Weights of a small GPT-style language model, trained from scratch on English Wikipedia: untied embeddings, normalized queries and keys.
Each number is 500 + 40 x the weight over the matrix's rms, rounded and kept within 0 to 999. Layers, rows and columns count from 0. Numbers have three digits each.

# layer 2 MLP gate, 512x128, rms 0.298, rows 145-195, columns 0-127
490490527488561551515531520444470586545476469497522438529516538477494508489475534540478513478507520566496487474518556512484535460530495514495500496433474595531496522482465496517525532496487538542507543537520529359495405448507493519517529517451505571506534501537557503503557497495592494453456557459535504482520521521502530456494423536407507467572455481565507526480570499486534503610517
487515510483489478450513504541499483515485522449528490439575537475559522480523538423488534503514447541490508477492505531393451557526439508522547510436586513507547465548380480519509501532554509489523495416437561525569507455454456519459455462480434564456444431589543515452552589550468480514549551487430479491481509557513508465535481393484550459500496498540557468528503456488501608498532
524445471455575479486407477430443540460520492540513529479439476466463454502501493456442510487503502496431472535538587541458461513465503485472429553470467478505353514542560504547524539504536447462440462475458500481470556525496469522454510440404533517557482523565547510510498495569567425547510545495398478470570491513539506521431529455485470518522534545461554452533459437454503546550477
468478480513494513435507435599562470528536545441498568492508393431551477521486534427415518561481482459474533485444461505506556472555415435493478528430480491446502485540490550472536502410502608482508567425411542546493464452508511484462506585542501517467508503518435472530551460414483456500539420453494464473481452480492417478491521509489537472528482579466517534474437430502518522525454
482502530506506534426412472469475520497519540493504503496457464564473490504440443575502520439402549469518503515452520488543454502506495481561480513477502523513526478469480545443524546519573443535526471512488522455509536494488440451454448534445554501521497568517516499491437576500536502412506494570456489510547542569576456471473445526547467515507487485459557533474446478495538462466480
534515449580492513467485475479491530514469535392497480486581507452544490465505530513556524522521545565444468447498556534484481488515546530467510587514524557456561542447502503420459484487515423494537465475503457548582467512493435484437537505500458519540427476490445507462510493507470548464503490527488525536462495484482604528506492464536459541501553559551546488522516441544459503471512
432464498500497519544519430518515467506517472575431486539517503491521474507497489537507481563573489496493454523548452513556538483506501528548568624506470421483502424501415546508536517498521518433443428483510545481472462524517576496523486474572492508476366522477509519461487552488496455516471449501507507429551552477482559522445454518428497517596451457490547509520513526500497483478583
484530525485497503485535537437561486452468521424467463480558500514496595561486463494469484555478486506487512421445498503523529486447494490543494501502516456462524496532452503512523524495528515562489449530473491508507524463459572542499495444499506502438561461519543512489508511480563541532481417560446497460539536528488495539550480469510528545496478480510553453493496464475567476469459
531582579408443523448522471507467576477532478344532493475474475505462526516515633517497505500471514448475465453484444522480587484458489538493526438482489490506510431530530469460539487460408483513424428402489538453489447499452601509402518374468580571509499492424418448346515649484576554463500511552502429505454568533518411511533489558419525442441454504518475520506444534551499421520511
495523517522457524517506502556486495501501454462452476455475541499476481462593463477513495496550582493546535547525514460471491454453512519451560485509491489499484545502497506504488541586477516518540482515501460568531509509505574402511534576582532588512532509502448450438496482522521506471437534510429516470522513502527512502506492535534507468521533509480487532451494492498469471494440
523446532453477509455498504472506474535508505490550520504531554531477457519489487520500552482520531527559450523577497492459530567454486500536389536504512514460501537471489454504498470533475466560470423472507533493490432489486499429426516556503518560506445514440499467529438486479532483545488472526505508480501438490485547515526434449540434437514485451456501485538514552531537469589462
495575557521497443432554518517457502507492446475514527467533476537509479483557517540508477509556443480516478524494475475499497477470480488560529533429520522437579473517407499478514511557473497534554460518518477462540497499531438531503489467484521526530479447509521518465512548556390507474484478527542484470507589497490409482490495453416526508598475453524529445556529557459513507482494
505473488516497505514472476402480441580556458520503475526508512487529461553503553559518518481503475502462447506508545505487515607444503418544436505476442509543536506459527530526504511458576555455488546499523514465527452523517472480521554474512492525463451439464471484520506490541469537476536498495515438497509507527521567455465449461478490481504434479538503518512518531511512459440447
500510460475525497478489521518482494491494544542551515428463586416518500567535584482525524565437488462485472508529539480558548545458422534472458536513452457445475530579486549456586520541452495555451482417464511416483459471480472482567460525479495515432585460541547430502493434485544594518478494521417448476495539640423505461493482453540438588540437531483471606588557579519538577602478
567509549494491512555440407510500458429477530534498578460486494488468536433606447577536480495514522567466470555508440551510460574512536449461513532486497537576534486473569527460525434489476447552531485479475550492543462494511513449541489556489425598479564528477522452527558548506477452482469537511492469516559461517482519493492476462517550463531441538532554506501478476481523497508438
512409587455542510511448550483491461452529519492498516512522545524476495577488487532604503523528487496485472595584499558582518484503512552492486528452486493523464529444480568484513523437487530504565435503478621478445539456522477565503461423460457481500474465468445520474531495547545452409515529520431539504517469477506518507508529537506421472519513449469498513470425453509472480533494
522489508462483448527550457518434524531486492486494488513482526512535524529532422477566551340534524532482480543460485447453408529454518567486597471476534576502457516478535502488455426499540523505479531518525454488603478490422534601457443432524517544478575510474483488534450560479438470529460546467454498434482478501457559426542497468484485494553472584430536454350501482567460520358435
546540452492541501537481497556489521489444480549487510456487458468518476526511478484522528525404558446528450505533451533478469555479531522493500511503575558444595442453495447502538558543485545473450518462479558488489466530440506550498400526497469490488492529483443513502485534437497527502516496557571508435480496505502431527538474461504551439526515514463445476483465476424475453449518
490510467415543497498572469476480453507533493449465529514502453493479569489469530442535490464417464490513478471510507407572392494534485504564462482535552512501494492458461460535421539493467595508532481497485495516434542507522431494461543407478518522467486510483473450460474575541540490453522507482570490495524501442442479445491546507485468561540536494496435523515483479498499440511521
490597464464504459464446554471512521544522461472489474508482354481430489566571515416487486464539391514525510482455563449476470513475482477542511436501489510501446456586538485512523501509500411425420483478545474569458554457509599483524450530477456463490380422476519472487463513510448528525500494443536512435482524509541509506477491475518550516432498497525491502488513498545548450493447
535523477540520515501503482515530525398542580504494479516407444499551558481461611522513452531535482545458499554503487528467514473496465430437486513515458504454563445456555566419495506494489449461479415477474425419489603524486508520472501531469528552532506497529476454409503473525510504599536445509439483524444515476463485529427458526474540518428527491505556524527420478493515480547452
498484450541506531558532465541514472449489565404518571522498463538446582454557505551458533514494450463506464552514475448516501508508502488561493410548511510504463464475552412495465550572539534465429557524526560436521563429505483499489541582471514487476510456568537579479458572494521480465435378517507498513561497557446461528548522516450554520502559527485541500559541471506523501515472
463550497560513479422543478401527574430506566457497488570542507518486442552522507490457545519456520525449445512491489516552446512482540523540499497484545511498525443517508548495487504435523531585520460462512416499534551490553493543418539468480496497514463493550495540485498507475493552570585540548456507526543438542534496508440519520462484485535495501512561454489475467493502534544517
509469570443556588605490464565482616540535469511525490553571481516535535560515477571491428420488494460526461540492456479585508472484507423521432543466444536536460537452435504428549561499487501506486518423471512519513430504479516533574466439458481436511485456490468497573376459476502495497512563522557577499470560502531489455531546544449517467497502498483488485503478444559494448476525
430520485546495473508498448512498552460543566510570570488471414490455518502510511521561456525525394511505526516460496418439541527576487516570398530472491440505539441519427450470587499450461518489460547551464494473422543445527517461519528501488458454495560505490500531515570502459447476455527503522507463441481547576489404505519530553445481442600453490479427554529458486460481518463472
589521524507524497524470465476470529455495485547525473472479547490470493527519497512506532512518465488492517500480481506498476480462482481456527538518490496492459490500495484488482472448481561520541453525503473467480498530469472475542463479461495486489473454490477500471497475530518516482492493482500486481449475496528567453465489490530518519539459457571500497475518503521474563474516
440519501487544496488480518528541519497448536505491511485484512524513427576486533512349513478570560468488465493478499528591492414564530502479495485561488519544475429505564399559498594553499528488548518497479589449436467485439469495509500547478518463545437484651460457536493532494520533553440472491514512542469411488508444524519525522439507442476584474499499578503463503520531540503559
489568452591469469541553518537578470526504482609543505615570468481517483587556462545400508551400486404411590469493462436453566532502526462495456493617489512496466376567446533483495546460515428522501464519455511530568472530512553474499522516496480448519509522531458480460469507469489506441490500505520484529492518502531484567553576501456503515480458474506421567520441462505393536439438
488477483484538508456473429464453539448607535468472490466472437471471564554561552493507503445486522468441437530521460483474560532506537524563480507383557521473430476560541543515511590483422472476470496527442533451493478563518488542535503505542559555519474480447489541506479493486477514477502495483482463542479513511548445496450481525456391501524564536435423513498470460493479535492525
457517503572467540518512478502568461426424529500497434527453523586515598553518476500521517505452467430473463439461535521552498490455473486563535501476467559482514456505528542542492517463519472491507497497476364536484498454476479481511565508430474525560492520444508502545457476555519447473472482498487480453604509531517544430480487514521570482409505499459506448532482551497524532540474
544533498431496511472522476427468463507461507455524462561529497444440546455505526429501483514444524490530505566497487454506518496521474464507512568479504446589502577503554555477508535494488536523532511500552503560447556475509506551477508467544475476492580454550509469472493606442485520506501490462513450447543474546480502535526508507469490525468485502462518498434492478516474454483474
482607508517466409475458450507531513539446491398523499525539456586564540516551481486424435493543471476466431535461454531540524560504539527534581525518449505481573536562492426548517481497549560423426398463514513530471542526446506472466499442430483474509492565455478490563500558455463476450550552487546520461461553478595493484562489519461518482521470462567448535509500495461511381395505
461503528458523469554501503515462505485491491494513470481460541520509482447428501561516506517465390484491497463537580453482519450501458569493481517471496520519501483440497512487453440445561483500481555568515491431465381516583444448554525488570461499496448517551529502541514534513537458446486538480476437429476504455467529467470443478466522512482515594551504483545521483480482482494475
481528432520543499502520481485519525509511542534513460527561450492543511473542505471486548461530520506485514496443520525516465497518495467524500520530507508509453528558558444467515469549492500525465453561545469488425476531524397543546466574500528495504534482529472514507527533487488531495447466479432465539480530490534481454489480460522450432511454484482503470499514466452525523504448
530546485520480458505489498543544499504477499585496538435496463551492564561503522415484559550501474517497540542497477506565518536521464435519446493482512490486571458488524521399480440509469491533525514435497485477519472426519532534505547561503513444466442477563538512453470476446515482464441454476471565490494472518532534490593531464452516530542438489503499477511573505519513499514499
486504532528439466578536555499523503506486523517567550547451537419459466542472451532529491521493535451439473448439447418598471468586481571494474491514442462513498465513491536502493520453470487528502544524507450476498533477518513469597581536479531551474556493573576531451445476495482500422470452515562544503535510517439405525514509522572524477531585424446515425466442451467544455446530
432537439547551487476460553448506447451477507503497571540534492527461510571460470538562485498514504525408541501427552435551433562532530469553517540463515537458524497444478510532503531446444532486479429557496548474498480490539483495535521505532430524465458497508519562527604531491473503466526430585505507446508440495502531504463480444411483476559449493531514544555481475566500510571478
519583500537538507467527530508535534485452441573483509496471513503473541485555470506493445556466467506494516444475498468525504503473529456508478509519520441514536485511519549492555489508494489499512476528445465480524542455452463486388545504533519523503503441451483466489479501494564548456504472440475488509465440571497457524530599488450387425537500518433540474535522526470505449525548
498571586442509477513502585465499500491424556487550535554488470547468507470463417481505539476486536467498477504487404586552452528543496448481561459489469487515554460484513503493507533500483372476458512537533508471465536530533471529540538440464474431535528528488465491528459503371429424491494477471589510434548452434539485497513486461500591454440481478539448446482491491513530448492501
475504549506542585518482474486507496508535498508464443536482553566516554482547531496506457491521480546510498502450510477500490468489468570470531496465517490508494523481563499508444468461516565466420524505497515534451395507478488522512445519532499560474515584485517468432440458499469492480482489481520552508530557500500573452588485444477443401473460457475580457472491527544470510561455
461481553517489557519504518508534553410490567428496470457516458447407448496429530557462464542514502480570540462531513517454544508423484482492452511483539510542516527470540539536498531517488489444533444491441419551476467468511502468519512501511611456488517421500541499585430487509492473555535479367428474562502486473491542492481467505512470493522482497454425517478517542480474516521572
554482456542517482531510517472502504546550503503439549432519522467531499599464504503484575475538430468491447516544533449505489546513517519539473499522486489572505499530577495500511530497486544564514542562504485527509510524512480429496508480516516529506492500472482456465538495525560512499561482511500462470471502558475493534460524503466468536563496509515475588470476506447424491436502
474571441499519548557502513445515555507554514529529517491475475468470495504500484541511535525515545482441496440508526487500486519530499525488496548555520506544486442464537526478523527488504516480475437495485569539513504529500476528548490525489463485509455453497503533525541445466454560461461506470504478490497563554498567455471534534501472418572481525446528531468493487494523452446511
467491464535606494493467418525508460449552518545520516536546412477536580460492509551524499562452473481536476474506471466537418528526542533538467512519471489507455452534466487469541517535528486474489487467470500602522532445544597492530448468463560580520479538368475578462486476433523461445587537536512474480490446501513422493533482559412466465469480415495468520488478458478493495424523
526500534484497516490433466476515546524448426565464508477530511482484455540510499506455453505531410478527449534574569469577557530584548509495496454506495419547477595553524470464499524495515504600468552453468521498482444484438509533551539494557475460476534490526464453499451484587423533473513455449534529501501475460517504557495570492509448528558608445580453484478586492589592499531468
426560538480487492479512537476494477457493511514572451482465475559458532482492489466449469484446496499488545446492498526503478537532481484563470487503540497476462460443573451472491604461456458498504496485536456537491481471550431499449491498448435485473522511540504526488573522527455467560461444471539478538422542477536492506463504516513518530544516529461544433483563487457476491473443
451491494533588502510534495409522583456492529496521544505490488479538522510429507550459460452522508460519508511532489532487530496506497402431495520468504507478472515477489603540457506580507486465522483451402593449532538550551425378404520503462532491525447496498521481520423439580518502563509578440485456496507515462484497445497549495485458493473521473489488549505543486503517513482481
486383462525461511468566424424472462504571473466441446475535440525517498505556546465539490353490561550501531530491526435546450492473462486495508524453461553482564570509493546462511465492491588369526478531495455513548493519493416457523479497503482562463485484504442529471485541479506511493483474591469450563489569603497489459480496568559452536490487475499530528502530480519511567448508
454425575541483542489466499497498551532493478557431521471521484568478562531453508540514501562563422483557492504454528472469566547498475537549448461528455500478488443525545428524488441556420500414491483404431496467505474510558439529498498468467485492502548489543495490504503494541408508479513492553407455464482471535551501512513500518460488513483431526495454460535423472470467497549515
495488463546464520590481490501518462492461478495500500414543494525506442493531540486515543503522515509519460496418395537521516443549508513499492508430393595517446490494512516485466501506493499500473438423503436505533496456488511427522528417456509483532508505465560436550498494471449445503451516562554487543496522507483520487418440457464559526473541479505499469492506491525442537490513
506505506501476528526431459466512498486453528444536535449436418507463469472449526457521528538466504493570488526435576535471412547594454455452459538529527485550532488547567481485533501456543481475469511504527528482571471476544525471541487501491478513468547494518500542487525522456415519514490448493552535458490488510479554515513494487490500579505464448479475500565494486586608544473508